config.yaml
n_layer: 11
d_model: 512
n_head: 8
n_kv_head: 8
head_dim: 64
d_mlp: 2560
vocab_size: 26177
activation: "swiglu"
norm: "rmsnorm"
norm_place: "pre"
norm_eps: 1e-05
positions: "rope"
rope_base: 10000.0
rope_fraction: 0.5
qk_norm: false
attn_scale: 0.125
bias: "none"
tie_embeddings: false
parallel_block: false
init: "normal"
init_std_qkv: 0.0242
init_std_o: 0.0
init_std_up: 0.0242
init_std_down: 0.0
optimizer: "soap_variant"
lr: 0.00248
lr_mult_up: 0.776
beta1: 0.95
beta2: 0.95
lr_head: 0.00735
grad_clip: 2.0
warmup_steps: 200
schedule: "wsd"
decay_fraction: 0.568
decay_shape: "linear"
final_lr_fraction: 0.1
batch_tokens: 262144
seq_len: 1024
doc_mask: true
train_tokens: 905100000
steps: 3453
dataset: "wikipedia_en"
Each number is 128 + 32 x the weight over the matrix's rms, rounded and kept within 0 to 255. Layers, rows and columns count from 0.

# layer 2 MLP up, 2560x512, rms 0.0643, rows 1265-1369, columns 128-191
[[ 66 155 154 143 126 158 135  97 140 122  59 188  92 121 117 149 161 134 200  57 107 116 172 114  44 148  93 121 152 104 119 177  79 120  77  81 104 166  86 112 138 135 147  48 132  90 112 161 167 135 214 101 212 115 129 112  60 126  77 117 153 131 152 109]
 [156  66 174  65  41 116 125 219 120 104 181 141 156 152  94 128 125 130 137 141 106 112  72 139 127 181  81 140 171  89 130 159 165 113 106 156 155 191 173 129 126 121 159 137 167 115 135 134 143 125  82 172  96 102 116 173 124 129 105 119 123 119  97 155]
 [146  81  77  96 115 134  90 107 115  66 122 188 149 115  81  97 130 121 120 107 128 168  85 141 149 163  96 157  20 125 100 181  94 143 139 177 155 109 137 148  98 171 168  86 130 105 199 168 153 153 115 144 101  83 120 170 153  69 102 120 189  61 169 105]
 [126 118 107 117 123 194 135 108 123 140 131 157 122 134 175 110 135  56 124 166 114  99 135 129 125 132 148 107  87 246 144 131 114 161 133  58 151 120 149 128 101 153 216  62 121 181 133 104 125 102 134 123  38  90 141 118 128 178 133  47 131 154 132 162]
 [ 92 125 179 177 104  72 187 166 248 173 109 123  90  87 122 120 159 141 177 161 125 135 125 151 165 134 156 148 150 139 103 159 125 137 106 137 145 152 124 129 119  76 117 139 126 137  96 212 148 153 161 118 166 195 192 137 141 101  87  62 119 135  81  98]
 [161  78 127 144 144 104 172 110 101 132 133 122 127 128  97  99 190 156  82 177 115 110  99 122 140 191 145 127 107  95 126 137 144 147 124 159 186 104 155 121 147 228 151  84  59 160 187 123 115 125 117 115  73 116 123  79 116 116 123 120 108 120 210 175]
 [155 127  79 190 128  94 131 171 153 170 153 153 112 139  86 127 144 154  64  89  95 121 115 116 111 127 148 142 121 107 150 141 177 143 153 121  96 168 170 120 116 152 159 126  68 112  68  97 131 132 211 146  78 190 121  92 152 188  77 122 126 119 185 151]
 [139 117  95 124  89 117 106 120 112 129 117 158  98 105 152 162  97 138 118 147 142 103 189 113  87 132 127 125 156  96 138  96 110 136 129 176 108 171  96 106 150  90 199 126  69 198 103 124 103 144 145 150 137 153 167 141 170 112  36  88 156 120 115 115]
 [155 150 103  95 149 178 141 119  95 121 105 101  85 131 123 101 117 124 114  99  89 106 106 137  95  95 118 138 136 116 151 142 170 118 127 112 112  88 151 103 195 179 136 114 145 103 106 140 112  77 114 138 118 142 121 126 117 176 118 141 108 135 148 146]
 [112  96 134 134  65  92 125 168 174 125 161  75 142 121 104 160 150 138 114 146  98 184  99 165  72 201 144 105 151  68  60 100  80  71 137 132 124  71 109 119  90 105 167 119  84 129 121 159  95 135 162 121 144 128 140 128 142 130 138  69 123 145 154 114]
 [118 137  84 138  91 108 213 168 160 153 134  65 180 155 123 159 143  82 128 157 113 111 139 129  99 138 130 115  94 117 109 182  93  66  69  29  54 164  92  74 161 108 148 153 125 150 127  88  74  59  97 143 118 108 111 148 195 144 123 159  81 112  83 168]
 [167  91 124 136  95 101 184 111 165 122 161 141 173 124 124 116 132 105  43 108  86 184 201  96 106 117 141 125  71 140 149 103  98 162 162  92 117  37 171 163 110 120 173 167 124 145 126 129 138 140 150 114  85  87 108 125  93 189 129 139 135  41 113 105]
 [163  99 176 113 157 146 125 138  69 131 120 126  72 149 115 114  99 140 156 127 129  98  61  90 101 140 123 169 113 113 145 108 105 114 119 123 144 105 107 141 157  84 109  76 112 141 115 173 141 120 120 176  95 105  98 128 163 131 114  92 107 137 135 110]
 [152 175 188 112 123 121 124 121 135  89 141 115 192 136  86 131 173 147 127  92 158 101 133 173 161 120 119  97 138 114 131  84  75 131  95 112 123 118 118 125 124  92 145 122 138 126  94 129 134 171 102 144 127 197 154  74 107 121 116 143 178 125 133 119]
 [187  61 129 177 142  53 126 184 139 186 116 155 111 132  80 139 158  99 115 152  87  66 134 145  89 180 139  88 110 137 116 130 131 141 189 167 121  85 120 109 164 194 125 139 102 121 121 197 167 128 115  34 137 136 119 156 115 162 165  60 130 177 154 137]
 [158  28 201 128 132 120 126 112 124 142 121 124 123 170 168 211 110 111 134  66 130 141 118 104 203 125 140 196 134 116 146 168 126  46 180 127 119 120 152  69 107 161 144 157 155 122 103 119 121 137 124  81 135 129  99 104 180 124 152 121 142 146 162 136]
 [165 103  98 156  95 117 118 177  85 101 124 177 124 142 185  94 120  82 148 138 138 158 121 180 161 212  82 119  92 162 133 137 159 105 108  99 101 133 114 177 108 108 129 187 109 148 138 133 121 148  25 114 131 152 142 117 165 118 150 129 105 109  90 146]
 [129 122 143 163 122 157 168  98 158 159  63 104 125 111 133 164 118 139 150 173  75 125  95 198 111 101 140 149 177 122 119 113  98 142 139 121  56 185 173 132 103 158 144 103  98  84 158  91 122 113 138 134 130 110 108  94 175 153 138 104 169 132  92 146]
 [166 163  66 126 150 117 131 117 125 138 132 111 138 167 206 112 108 116 155 114 141 147  79 141 118 114 154 146 114 165 145 145 134 160 166  77 125 110 169 131  80 113 126 182 104  96 141 183 128 153 101  71 148  67 158  66 140  90 175 194  85 142 133  68]
 [195 122  70 133 149 136 135 109 142  93  93 125 141  84 176  95 133 141 188 124  72 121 115 159 116 125 120 111 145 121 112 157 186  78 100 114 170  96 143 152  96 147 124 113 106 142 106 106 112 126 128  93 125  91 139 103 116 103 223 117 162 114  92 190]
 [186 121 118 111 142 176 174 147 110 141 193  89 149 204 153 193 163 154 102  81 156  66  89  93 139  98 163  80 142  67 167 156 106 123 101  94 168 153 114  63  97 101 119 128 157 169  93 127 148 112 108  73  92 120 132 122 100 176 160 148 169 124  78 164]
 [ 96 175 146 162 115 101 176 150 135  89 198 104 124  90  80 120 104 100  29 154 112 158 106 130  71 100 127  94  77  72 107 119 149  92 121 171 161 178 146 128 149 182 146 166 133 183 103 115 133 183 184 146 207 122  94 105 201 150 131 117  53 155 151 110]
 [135 116 127  98 184  94 155  85 115  70 109  90  66 134 164 135 120 150 160  68 100 109  92 110 130   9 132 110 121 118 145 148 190 138 122  96 168 154 192 197 125 117  99 211  83 147 166 145 105  99 109 136  96 144 129  85  56 174 160 119 122 139 164 118]
 [ 61 109 112 128 141 113 110  83 152 183  72 137 141 122 154 185  89 175 110 149 167 134 177 151  75 168  93 132 142 140  76  91 109 109 146 106 152 129  62 122 134 108 133 108 141 153  85  95  91 149 131 108 107 162 125 117 115  78 118 172  93 140 126 149]
 [150 114 111 151  98  26  99 138  92 117 163  89 156 154 158 133 139 140  95 169 198 142 126 160 113 118 159 119 126 124  86 162  88 134 162 126 137 165 124 105 122  88 128 167  70 197 106 152 158 141  92 179  86 131 147 158 126 136 190 128  92 159 110 119]
 [163  59 114 143 165 175 136 113 119 166 149  62 199 136 148  58 204 119 110 121 153 127  84  71 120 150 149  93 166 108 171 137 166 132 103 101 111  90 115 117 122 123 165 198 108 118  66 143 158 162  98 129 105 138 130 135  96 151 153 142 131 116 111 130]
 [138 195 118 142  97  88  90 125 144 108 109  84 140 154 107  92 145 157  92 100 160 104 184 156 145 109 102 147 125 150 142 114 103 119 153  99 165 145 129  89 142  92  80  71 106  99 179  67 153 144  90 134 101 127 118 105 108 187  81 118 141 146 107 107]
 [177 181 166 120 115  71 139 161 109 149 167 116  79  81  62 125 163 125 147 114  91 166 105 161 173 126 142 158 124 137 123 115 209 151 101 187 181 127 128 137 112 146 199 161 124 162 137 105 101 114 101 122 161 128 142  78 113 152  77 110 156 189 174 152]
 [139 145  62 110  60 142 132 110 106 126 143 118  63 140 205  63 135 102 128  72 140 130 112 108 127  60  96 110 130 130 122 135 134 136 128 104 103 110 168 137 119 182 177 116 151 117 142 100 113 110 116 146 119  78 170  92 160 184 129 148 155 116 133 162]
 [188 132 100  94  96 133 138 139 157 117 115  80 161 138  63  77 163 116 102  90 106 118  94 115  53 189 136 135  89 169  99 146 104 111 182  87 113 171 114 127 142 127 208 139 143 139  82 136 151 101 150 174 135  88 144 161  62 104 176 116 150 163 125 109]
 [153 116 119 145 137 116 147  85 107 113 128 129  89 109 136 136 127 127 101 136 157  55 137 152 148 125 144 131 101 207 129 129 188 107  73 133 193 147 131 139 172 119 111  98 115 130 153 106 117 126 139 116 151 143 146 130 118 148 118 135 155 153 159 105]
 [139 148 110 131 113 100 196 122 157 108 134  88  57 147 137 108 142 162  99 147 117 179 148 157 122 149 134  97 181 121 106  92 169  89  67 165 193 145 149 132 149 139 169 123 103 113 114 135 133 107 157 159 119 138 152 109 103 131 129 167 139 171 104 162]
 [146 126 124 111 134 157 159 173  78 108 141  84 141 141 122 129 121 138  58 157 145 157  89 148  95  89 140  64 104 129 192 161  42 179 136 127 129  52 163 173  94 135 159 161  74 139 163  78  73 146  56 187 193 110 163 143 130 142 101 209 159 154 128  75]
 [110 169  39 178 112 132 122  98 119 133 158 140 144 135 120 106 169 131 136  85 217 105 139  54  85 140 175 130 136 140  98 119 137 163 113 177 111 117 124 156 117 106 148  63 169 137 163  75 177 105 129 179 128 134 126 132 110 129  86 122  86 131  77 160]
 [119 151  98  93 101 113  76 155  89 101 123 150  92 125 136 115 144 121  77 111 104 151 100 144 151  92 170 101 127 115 151 135 115 104 144 134 124 146 136 132  96 160 103 109  94 147 147 177 178  70 122 219 139 177 167  92  89  80 167 143 115 140 169 123]
 [ 83 156 121 136 141  82 127 137  91 145 184  70  99 132  83 132 122 152 100 141 128 107 119 107 112 154 146 115 106 106 121  76 141 114 117 143  73 143 156 124 176 126  17 180 169  69  95 172  88 142 163 134 148 155  95 135 104 135  63 141 157 106 154 133]
 [ 97 103 158 109 132 112 106  51 120 157 140 114  82 164 161 131 201 100 123 168 126 141 202 143 118 124  88 126 181 106 176  95 193 144 168 151 153 156 152 155 174 110 143  59 132 101 143 135 125  96 139  48 164 191 102 123  60 185 220 154 155 149 125 162]
 [143  94  84  75 174 136 124 121 107 141 169 144 131 190  99 137  95 130 153  89 153  65 123 104 164 119 186 154 148 118 114 146 133 172 111  99 127 190  80 159 173 132 124 153 127 142 179 171 108 172 141 128 158  98 171 127 128  92 120  87 126 158 110 146]
 [138 128 153 165 136  99 165  94 127 157 125  92 148 115 140  66 106 113 136 171 102 126 138  98 140 164 157 157 143 107 101 117 157 147 115 143 114 167 166 125 137 181 154  96 109  87 100 124  95  81  74 121  63 101  78 110 171 158 157  94 153 104 149  79]
 [121  80  97  84  91 135  75 128 185  86 132 152 186 156 103  81 109 143 128 142 110 155  76 148 144 114 165 131  87 125 145 124 138 103 122 154 153 123  94 122 107 166  90 170 169 160 121 135 133  69 101  80 129 100  98  96 129 226 174 183 113 125  87  43]
 [120  94 118  99  83 108  83  95 124 105 217 158 112  99 130 184  95  68  99 149  88  63 121  95 152 126 136 120 144 144 122 144 138 186  90 128 101 150 144  83 161  75 128  89 162 199 154 167 124 110 140 122 115 122 166 118 147 113  95 133 151 125 107 130]
 [174 108 143 174 157 175 139 127  88 140 151 164 156 120 156 133 108 129  85 170  74 133  85 146 122 108 107 144 120 165 137 176 113 160 144  84 128  99 163  88 125 102 173 145 151 143  92 166 198 149 122 140  96 127  73 115 133 131 143  93  83 102 139 159]
 [148 157 180 133 136 130 126 121 138 138 118 119  84 137 193 180  75 161 131 149 112 138 148 146 147 122 134 105 127  46 122 145 190  86 135  86 135 111 141  75 153 130  64 123 127 100 156 129 127  57 162 128 124 127 176 113 150 126 139 151 123  63 166 154]
 [100 120 147  93 150 153  73  90 140 136 155 146 134 171 151 105  72 151 194 104  56 164 166  85 133 192 129 135 131 136 160 169  36 171 133 111 122 132 170 110 102 121 123 112 146 201 103  55 142  86 111  79  93 126 153 144 140 150 147 164 121 146 119  65]
 [146 103 119 111  99 124 101 125  65 104 109 154 150 142 145 133  88 101 136  82  55 121 120  83 129 145 138 151 189 163  94 184 137 138 156 139 190  90 154  95 137 119 130 157 104 142 121  80 162 139 132 121 187 104 123 213 110 129 143 150 139 107 146 101]
 [168 165 144 111 147 117 154 123 144 126 114 157 117 166 155 154 126 142 121 115  99 103 109  99 121 149  98 139  93 155 116 131 133 134  97 124 131 167 178 140 159 167 167 103 188 170 171 161 122 108 149 171 137 121 150 124 140 113 178 127 116 138 124  76]
 [ 96 143  53 154 127 201 120 149 162 105  64 175 163  86 151  62 140 117 124 120 191 135 107 120  81 146  84 117 144 141 181 183  92 197 119 173 157 125 134 129 119 123 117 113 153  92 125 131 147 144 106 120 106 157 138 135 164 128  97 152  94 173 154 131]
 [141 155 125  84 171 143  44 120 122  99  78  76  99 136 132  86 123 109 121 159 125 147  76 122 147 183 166 140  98 138 197 171 101  73 144 115 119 140  78 129 143  81 186 116  99  88 188 123  86 105 146  71 138 143 135 117 152 125 129 124 131 111 128 131]
 [140 116 171 127 112 139 123 139  71 116  57 145  92 200 109 156 110 136 124 190 149 136 148 165 161 144 131 153 193 100 104 104 130 118 131 147  89 129 139 148  84 125 111  51 106 139  89  72 155 120  89 134  93 122 120 141 117 140 109 127  81 103 178 109]
 [132 124 176 100 101 107 169 140 127 153 213 100 144 124 121 141 176 139 134 145 123 178 126 157 145 101 147 116 143  95 163 111 111 101 122 141  82 115 161 108 110  89 151  61 119 135 155 135  89 173 115 186 153 132 123 216 105 157 127 108 143 154 142 113]
 [178 106  95  92 154 140 156 133 167 151 118 129 176  96 135 130 110 115 134 122 161 126 174 106 102 190  88 104 110 103 147 106 147 131 106 133 137  98  81 105 157 140 147 178  76 132 107  90 118 125 101 168 115 115 115  89 120 104 157 153 207 114 112 140]
 [166 144 113 110  93  76 127  85 120 151  95  84 130 104 120 154  98 152  99 175 121 200 143  81 143 153  78 113 146  78 161 127 109 146 166 141 115  98 117 153 146  97  67 142  79 175 134  90 138  93 100 163 134 168 141 188 165 188 138 135  78 172 109 125]
 [149 125 117 116 177 131 191 133 140 221 126 120  35 113 206 150 129 144 144 118 189 196 102 120 129 219  96 133 189 153 161 186 165  78 114 130 128  90  92 143 157 122 143 136 141 105 144 109  98 131  75 182 149  71  96 123 124 125 129 103 135 116 152 101]
 [125 164 190  97  91 202 108  97 142 144 196 138 140  91 160 154  68 101 124 162 140  83 150 179 133 103 170 119 129 113 132 127 106  93 134  91 137 104 155 126 163 112  69 110 116 128  71  76 146  90 168 127 189 129 101 118 154 107 115 159 108 163 111 138]
 [133 118 142  96 144 156 183  99  86  88 134 107 131 127 109 107 155 123  89 123 156 151 145 120 125 129 193 110 132 119 123 172 157  93  84 129 132 126 110 141 153 137  95  72 107 127 122 102 126 101 106 159 160 170 139 124  57 163 126  92  56  89  75 166]
 [109 117 168  92  85 156 187 144 113 125  95 154 128 165 158 188 115 128 110 106 139 140 111 115 104 101  69 205 122 129 147 154 152 116 122 103 120 142 150 109  98 127 108 154 155 165 130 130 180  97  94 102 164 157 120 129 132 135  83 145 135 125 122 177]
 [ 97 129 157 104  83 152 191 154 157 163 179  66 111 125 124 152 108  85 112 166 153 142  90 174  79 140 121 157 170 177 188 124 151  84 121 101 140 102 188 165 184 139 146  84 130 117 158 101 118 105 228 119  81 138 192  90 107  71 160 153 155 152 165  87]
 [127  99 189 101 136 121 107 130 119 184 102 124 119 106 103 131 136 112 156 115 132 101  90 130 130 130 111 115  90 171 106 134 144 148 146  55  73 101 138 160 124 162 138 132  96 111 144  93 106 102 161 138 123 161 127 155 131 145 125 106 157 118 194 158]
 [145  88 138 104 130  98 165 112 167 113 139 105 179 118  68 138 104 182  46  88 110 169 150 200 115 108 142 120 174 185  76 134 113 106  86 127 104 111 146 157 161 133 147 157 129 130 107 113  94 172 147 102 160 148  82 111 154 147 122 173 174 147 137 129]
 [149 148 131 154  91 152 152 167 113 163  98 140 184 114 132  92  95  93 178 116 125 139 134 107  87  69 131 148 142 155 146 138 145 126  84 110 137 127 136 143 153 152 163  87 178  91 142 140  71 114 140 157 121  76  67 166 171 117 139 150 108  52 118 124]
 [137 152 115 165  90 130 144 112 105 120  57 132  79 201 125 125 147  94 133 110 122 127 119 150 108  93 109  83  72 125 103  35  57 125 161 118 207 128 146  54 161  95  87 165  94 106 114  85 113 104 197 129 135 129 164 132 139 180 134 138 107 133 170 171]
 [148 150 171 154 157 119 105 127 101 156 186  17  94 110  88 123 164 152 126 126 126 140 112 137 130 142 126 140 142 171 161 106 146  98  81 149 151 148 178  53 115 125  66 184 148 149 172 130  96 133 145 164 138 103 127  58 174 149 127 143 101 199 103 129]
 [119  86 173 134  77 113 148 169 181 143  95  86 179 121  97 117 182 144 158 111 135 196 137 104 153 201 164  83 129 139 105 191 120 114 153 120 162 171  79 127 153 121  25 114 135 103 120 123 148 118 122 113 150  74 141  87 142 163  99 132 164  96 151 128]
 [136 146 126  95 138 153 120 121 134 104 169  94 162 115 176  88 138 151 158 177 132 154 151 159 132 156 100 128 126 157 155  92 114 134 127 111  71  73 137  89 132 112 144 128 127 124 111 127 117 128  75 123  92  96  93  83  68 119  86 103  91  70 163 133]
 [147 146 152 178 104 175 127 161 112 176 134 103 137 147 161 111 143 150 127 130 127 114 136 113 172 121 124 194 130 150 110 121 128  98 136  96 167 156 146 116 240 127 136 112 106  94 181  89 172 117  94 142 135 144 152 197 188 116 141 157  91 113  97  90]
 [102  51 134 166  70  95 151  41  60 127  78 120 111 151 124  88 123 141 154  92 166 132 106  60 137 151  99 142 200  97  84 166 181 197 120 110 112 106 129 164  90  73 111 131 133 131 194  46 115 165 129 135 114 107 109 152 140  89 115 178 109 125 141  96]
 [169 118 155 107 116  82 152 109 159 159 145 131  72 114 110 177 146 172 128 120 144 104 105 114 142  98 134 165 118 166 166 133 150  60  64 115 153 115 107 100 144 120 112 136 133 164  67 159 125 151  97  73 169 155 114 144 189 125  67 139  72 127 100 186]
 [ 94 100 129 140 134 126 128 180 104 139 140 102 153 108 106 138 136 142 156 132 134 161 140  89 127 102  88 122 163 111 130 124 147 140  81 128  94 132 121 134 167 151 120 145 119 137 120 128 135 139  59 137 127 118 107 123 112 130 126 137 116 155 134 172]
 [ 80 151  85 102  95 136  97  75 157 193 134 165 197 139 168  91  58  70 156 136  68  63 107 136 147  78 139 101 134  96 167 101 126 130 166 134 164 191 154 122 141 140 121 106 147 116 117 106 125 140 200 148  66 135 159  96 182 154 183 171 126 105 105  95]
 [179 172 146 134 107  96 176 190 125  91  95  39 111 110 106  98 119  47 132 131 119  91 137 152 105 136 206 143  76 150 132 137 146 176 155  69 109 118 154  99  99 201 119 157 100 132  89 158 122 104  85 117  84 181 125  99  86 170 113 198 106 115 130 162]
 [114 185 172 168 128 125 129 126 101 235 135 146 116 191 132 129 142 141 156 100 149 136  96  66 115 103 105  88 107 112 142 164 129 158  68 115 145  78 124  83 117 138 170 136 113 168 147 118 119  91 120 147 149 134 123 146 151  74 168 143  88 123 143 104]
 [157 106 147 152 111 105 195 124 202 153 156 122 205 127  71 167 109 155 100 156  88  77  84  97  87 112  77 135 106 150 145  90 103 107  57 130 122 108  48 183  99  75 123 103 126 149  65  79  92 112 136 189 138 121 129 159  94 115  96 130 114 133 133 102]
 [175 144 100 184 157  50 138 142  69 142  95 171 132  71 146 137 119 107 109 101 125 131 163 150 115  89 103 158 120 131 140 150 103 123  79 141 133 173  99 166 135  81 131 149  96 208 105  68 167 140 168 143  76 137 130 130 135 149 137 139 121 207  93 135]
 [138 122 160  37 139 142 138 135 129  91 131  90 189  98 123 107 147 110 180 165 131 131 203 115 150  66 101 146 109 165  97 131 208 142 107 135 153 131  98 122 138 130 125 133  99  77  86 143 131 178  92 171 182  61 151  93 138 117  89 123 214 162 111 178]
 [155  86 123 106 146 112 186 107 146  93 106 120 148  68 130 171 156 130 135  98 132  47 175 125 137  90 152 138 141 181 153 144 133 147 117  89  86 143 119 158 153  73 132 131 110 153 137 155 105  89 112 110 123 144 145 110 136 120 109 165 156  91 114 116]
 [105 101 183  91 178 130  82 112 119 158 123 174 106 148 149 138 122  83 105 111  92 107 123 149 188 135 102 117 117 102  86 109 117 150 117 148 135  71 171 121 133 153 114 150 144 135 127  91 131 102 152 126 164  84 189 106  59 152 139 185 160 179 117 145]
 [116 149 114 125 118 132 145 129 122 148 128 167  72 159 127  66 127 126 158 138 127 142  95 111 142 116 179 110 135 183  91 147 166 130 116 150 138 142 108 130 146 149 128 118 164 147  81 182 171  84  66  65 153 113 132 127 110  93 123 137 103 124 145 125]
 [135  69 157 131 130  68 126 117 169 105 104 107 113 126 120 124 108 102  93 102 112 172 184 117 150 131  90 123 113 153 114 189  31 136 145 127 133 120 140 116 156  99 123 160 126 167 100  75 109 113 112 116  55 119 125 121 165 148  81 142  74 189 144 136]
 [110 109  87 151 132 151 169 118 149 108 152 118 125  96 137 117 139 168 151 173 186 108 132 133 152 108 125 118 114 167 146 105  62 156 133 162 134 107 165  96 113 116 142  77 112 144 133 186 153 172 127 135 127 101 129 107 129 133 144 162 148 160 109 198]
 [107 129 108 142  91  54 151 121 125 168 107  96 145 105  91 129  60 110 118 152 122 116 101 142  79 116 157 130 158 152  97 135 107 135  94 100 183 156 162 159 133 134 126  86 160 157 169  85 137 163  78 145  62 120 143 146  72  92 177 158 144 109 130 112]
 [ 66 115 182 132  78  72  63 137 120  93 134 121 155  89  83 115 172 121 144 122 123 141 170 144 149  78 196 132 180 140 128 100 130 125 137 126 191 163 170 171 127 109 104 114 148 162 123 113 148 128  98 165  79 121 154 137 143 153 180 104 187 135 156 129]
 [121 124 117 158 145 146  73 107 176 121 151 105 113  84 165  72 134 111  93 105 114  82 124 127 108  67  88 180 133 127 126 143  91 130 166  95  94 122 102 124 163 126 159  65  75 129 141 160 136 166 123  98 117 188 147 109 128 105  97 187 139  88 153 154]
 [127 143 144 225  95 128  95 124  81 147 121 168 119 146 117 101  98  97 125 121 171 149 196  91  87  94 128 167 111 113 178 147 105 140 115 130 157  56 129 137 114 146 147 137  97 167 114 113  23 131 131 136 180 145 106 105 179 149 116 153 127 130 108 140]
 [171 111 146  82 141 124 180  58 174 187 116 186  84 154 130 122 139 149 154  72 130 139  74 110 168 164 183 123 102 122 107 119 125 160  91  96 154 155  72 116 140 137  93 127  96 127 121 116 160 114 112 124 161 138 118 129 190 140  99 111 166 136 191 147]
 [ 88 140  77  95  40 141  60 102 132 145  73 160 151 126 135 156 149 168 115 142 111  82 169 157 134 126 177 134  59 104 129 121 128  21 163 159 138 156 112 174 145 150 143  97 161 161 108  80 152  67  75 133 118  98 145 126 164 120  89 136  82  71 130 139]
 [ 91 176  79 103 164 122 117 100 150 193  14 125  94  97 131 119 164  84 110  75 125 173  98  44 116 147 142 112 135 100 133 138 158 106  82 121 113 134 117  99 151 136 124  80 150 152 113 135 159 130  98 163 110 110 113  90 140  90 121 116 187 108 194 113]
 [ 98 134 129  90 178 168  61 146  67 127 121 137 152 158 185 190 163 134 118 146 151 118  72 193 103 169 113 172 124 109  92 113 142 129  90  97 167 107 164 134 110 162  77  79 132 159  90 138 123 159 124 104 199 133 162 194  95 118  89 128 151 180 121 184]
 [125 127  72 173 110 151 135 114 132  91 169 186 165 183  73 125 113 121 199 113 192 161 176 149 165 143 124 124 106 130 127 108 154 106 153 134 140 101 125 152 183 118 120 131 132 179 147 150 146 100 118 157  80 107 151 152 169 170 156 142 123  95 145  81]
 [164 127 137  94 150  89 133 223  57 135 100  92 113 143 158 110 154 152 164 199 147 123 150 135 152 122 109 118  99  88  96 147 147 132 116 175  85 174  92 192 138 148 129 138 107 117 160 144 126 171 145 145 166 189 174 129 151 160  49 174 161 125  78 163]
 [112 176  94  96 150 114 104 111 155  93  94 125 120  49 171 167 120 111 168  95 148  79 105 138  76 121 118  63 136 127 117 122 139  94  99 114 130 112 145 107 139 120 130 135 125  88 161  29 123 110 143 119 145  72 139 120 154  95 137 168 165 157 106 159]
 [ 99 123 134  93 125 131 127 130 158 132 162 110 143 149  92 139 124 121 163 137 133 111  98 130 145 147  81 171 169 149  66  95 170 179 130 133 125 114 142 117 146 124 117 111 141  90  91 107 104  95 132  47 121 177 164 117 128 139 103 123 105 187 121  73]
 [173 102  89 117 151 161  79 172 132  99 169 102 132 153 149 170 157 160 112 141 156  69 180 134  97 112  75 162  73 136  88 139  78 100 136 142 100 146  85  88 132 142 139 120 106 110 154 127 173 187  68 141 129 149 124  99 152 130 108 113  57 136 136  53]
 [169  94  99 168  89 156 122 145 175 129 115 202 160 122 152  76 137 122 108  86 117 179  84  98 102 147 118 110 134  88 105  95 145 154 123 138 141 121 146 121  66 139 135  84  77 133 157 170 126 140  79 105 116  98 163 101 120 120 105  96 101 145 109 139]
 [101 173 143 120 137 150 117 113  90 106 121 131  98 142 154 154 127 142 103 166 135 148 153 117 200 108 129 150 125  88 145 132  58 113 117 154 149 191 138 129 175 156 110  95 130 120 126 148 123 103 187 170 166 124 166 125 101  95 149 142  76 138  91 178]
 [ 79 117 116 113  85 124 124  62 107 140 137 140 192 115  81 129  73 160 133 169  95 120 145 121 127  91 171 179 220 123 188 119  69 166 135 115 147 106  78 113 131 160 174 145 144 117  51 190 106 150 126 146 120 167 153  72 150 177  72 130  98 171 153 176]
 [162  58  96 138 112 158 130 138 131 191  90 124 160 137 158 129 146 158 132  74  89 151 163 124 124  85 149 120 113 138 138  93 178 147 124 163 121  73 114 139 209 177 151 125 131  84 125 134 138  83  75 151 168  90  77  77 104 140 106 142  94 162 155 100]
 [111 128 145 121 111 125 139 110 123 149 127  80  82 145 140 186 116 129 109 105 151 161 127 152 167 155  67 115 125  98  23 112  88 153  68 160  85 163 126 108  79 124  92  73 116  97 100 133 103 159 126 128  85 116  95 154  62 122 212 155 107 220 124 122]
 [134 100 112 162 104 123 103 111 141  64 118  55 100  27 140 130 158 163 169 128 113 111 134 125 161 110 130 103 139 142 133 179 178 119 121  24 128 146 151 111  86 143 125 114  98 179 159 145 124 102 132 102  68 139 111 137 149 202 146 106 114 128 159  87]
 [132 141 114 128 112 145 148 105 190 171 119 146 164 145 143 149 120 179 102  94 160 153 185  89 208 161 135 160 182 209 141  92  88 161 124 128 132 117 129 131 129  96  99 153 131 113 142 151 171 119 173 123 139  97  94  84 112 156 168  89 167 156 115 105]
 [148  87 111 103  97 127  43 124 154 121 133 143  67 107 109 127 124 139 138  57 129 150 127 134 130 117 136  80 160 130 139  64 119 105  70 119 131 150 119 167 181 164 153  59 146 132  90 127 107 124  90  92  90 126 134 167 108 121 104  76 120  81 134 149]
 [150 218  67 144 190 122 128 127 170 188 123 119 114 116 196 119 134  73 137 147 161 138 117 164 143 130 132 186  97 136 127 128 117 104 111 103  78 196 121  94 156 127 180 112 111 157 113 116  94 125 115 118 207  55 113 109 101  70 136 129  65 138 125 104]
 [110 110 102 138 108 104 171 141  93 188 181 139 164 188 112 105 102 152 163 184 148 125 134 161 159 110 204 115 123 182  74 165 134 155 131 119 149 113 117 128  90  98  83 155 124 112 165 150 121 136 138 117 118 147 147 141 109 119 182 144 149 134 155 157]
 [189 159 141  80 165 135 161 138 144 109 136  92 123 117 129 119  95 165 157 129  87  91 172 117 171 147  68 172 128 152  97 136 132 123 121 145 111 142 160 104 139 128 146 174 127 117 132 127 105 116 135 156 158 117 198  88 129 135  67 162 110 123 162 101]
 [117 164 169 148 185 126 111 100  98  70 161  96 151 165  87 157  57 116 102 134  74 150 144 127 117 185 190  86  82 121 164  73 127 111  37 123 101 133 139 119  94 186 125 105  61 146  90 129 199 137 166  95 142 110  62 114 157  89  50  85  99 158  94 148]
 [ 69 169 192  68 129 106 103 145 206 123 128 125 138  74 116 134 110 135 193  86 107 154  56 179 128 191 125 157  84 151 138  95 189  76 170 158 130 103 133 145 111 140 143 159 135 120  83  65  77  94  99 172 154  88 123 111  54 120 137 173 153 125 117 133]]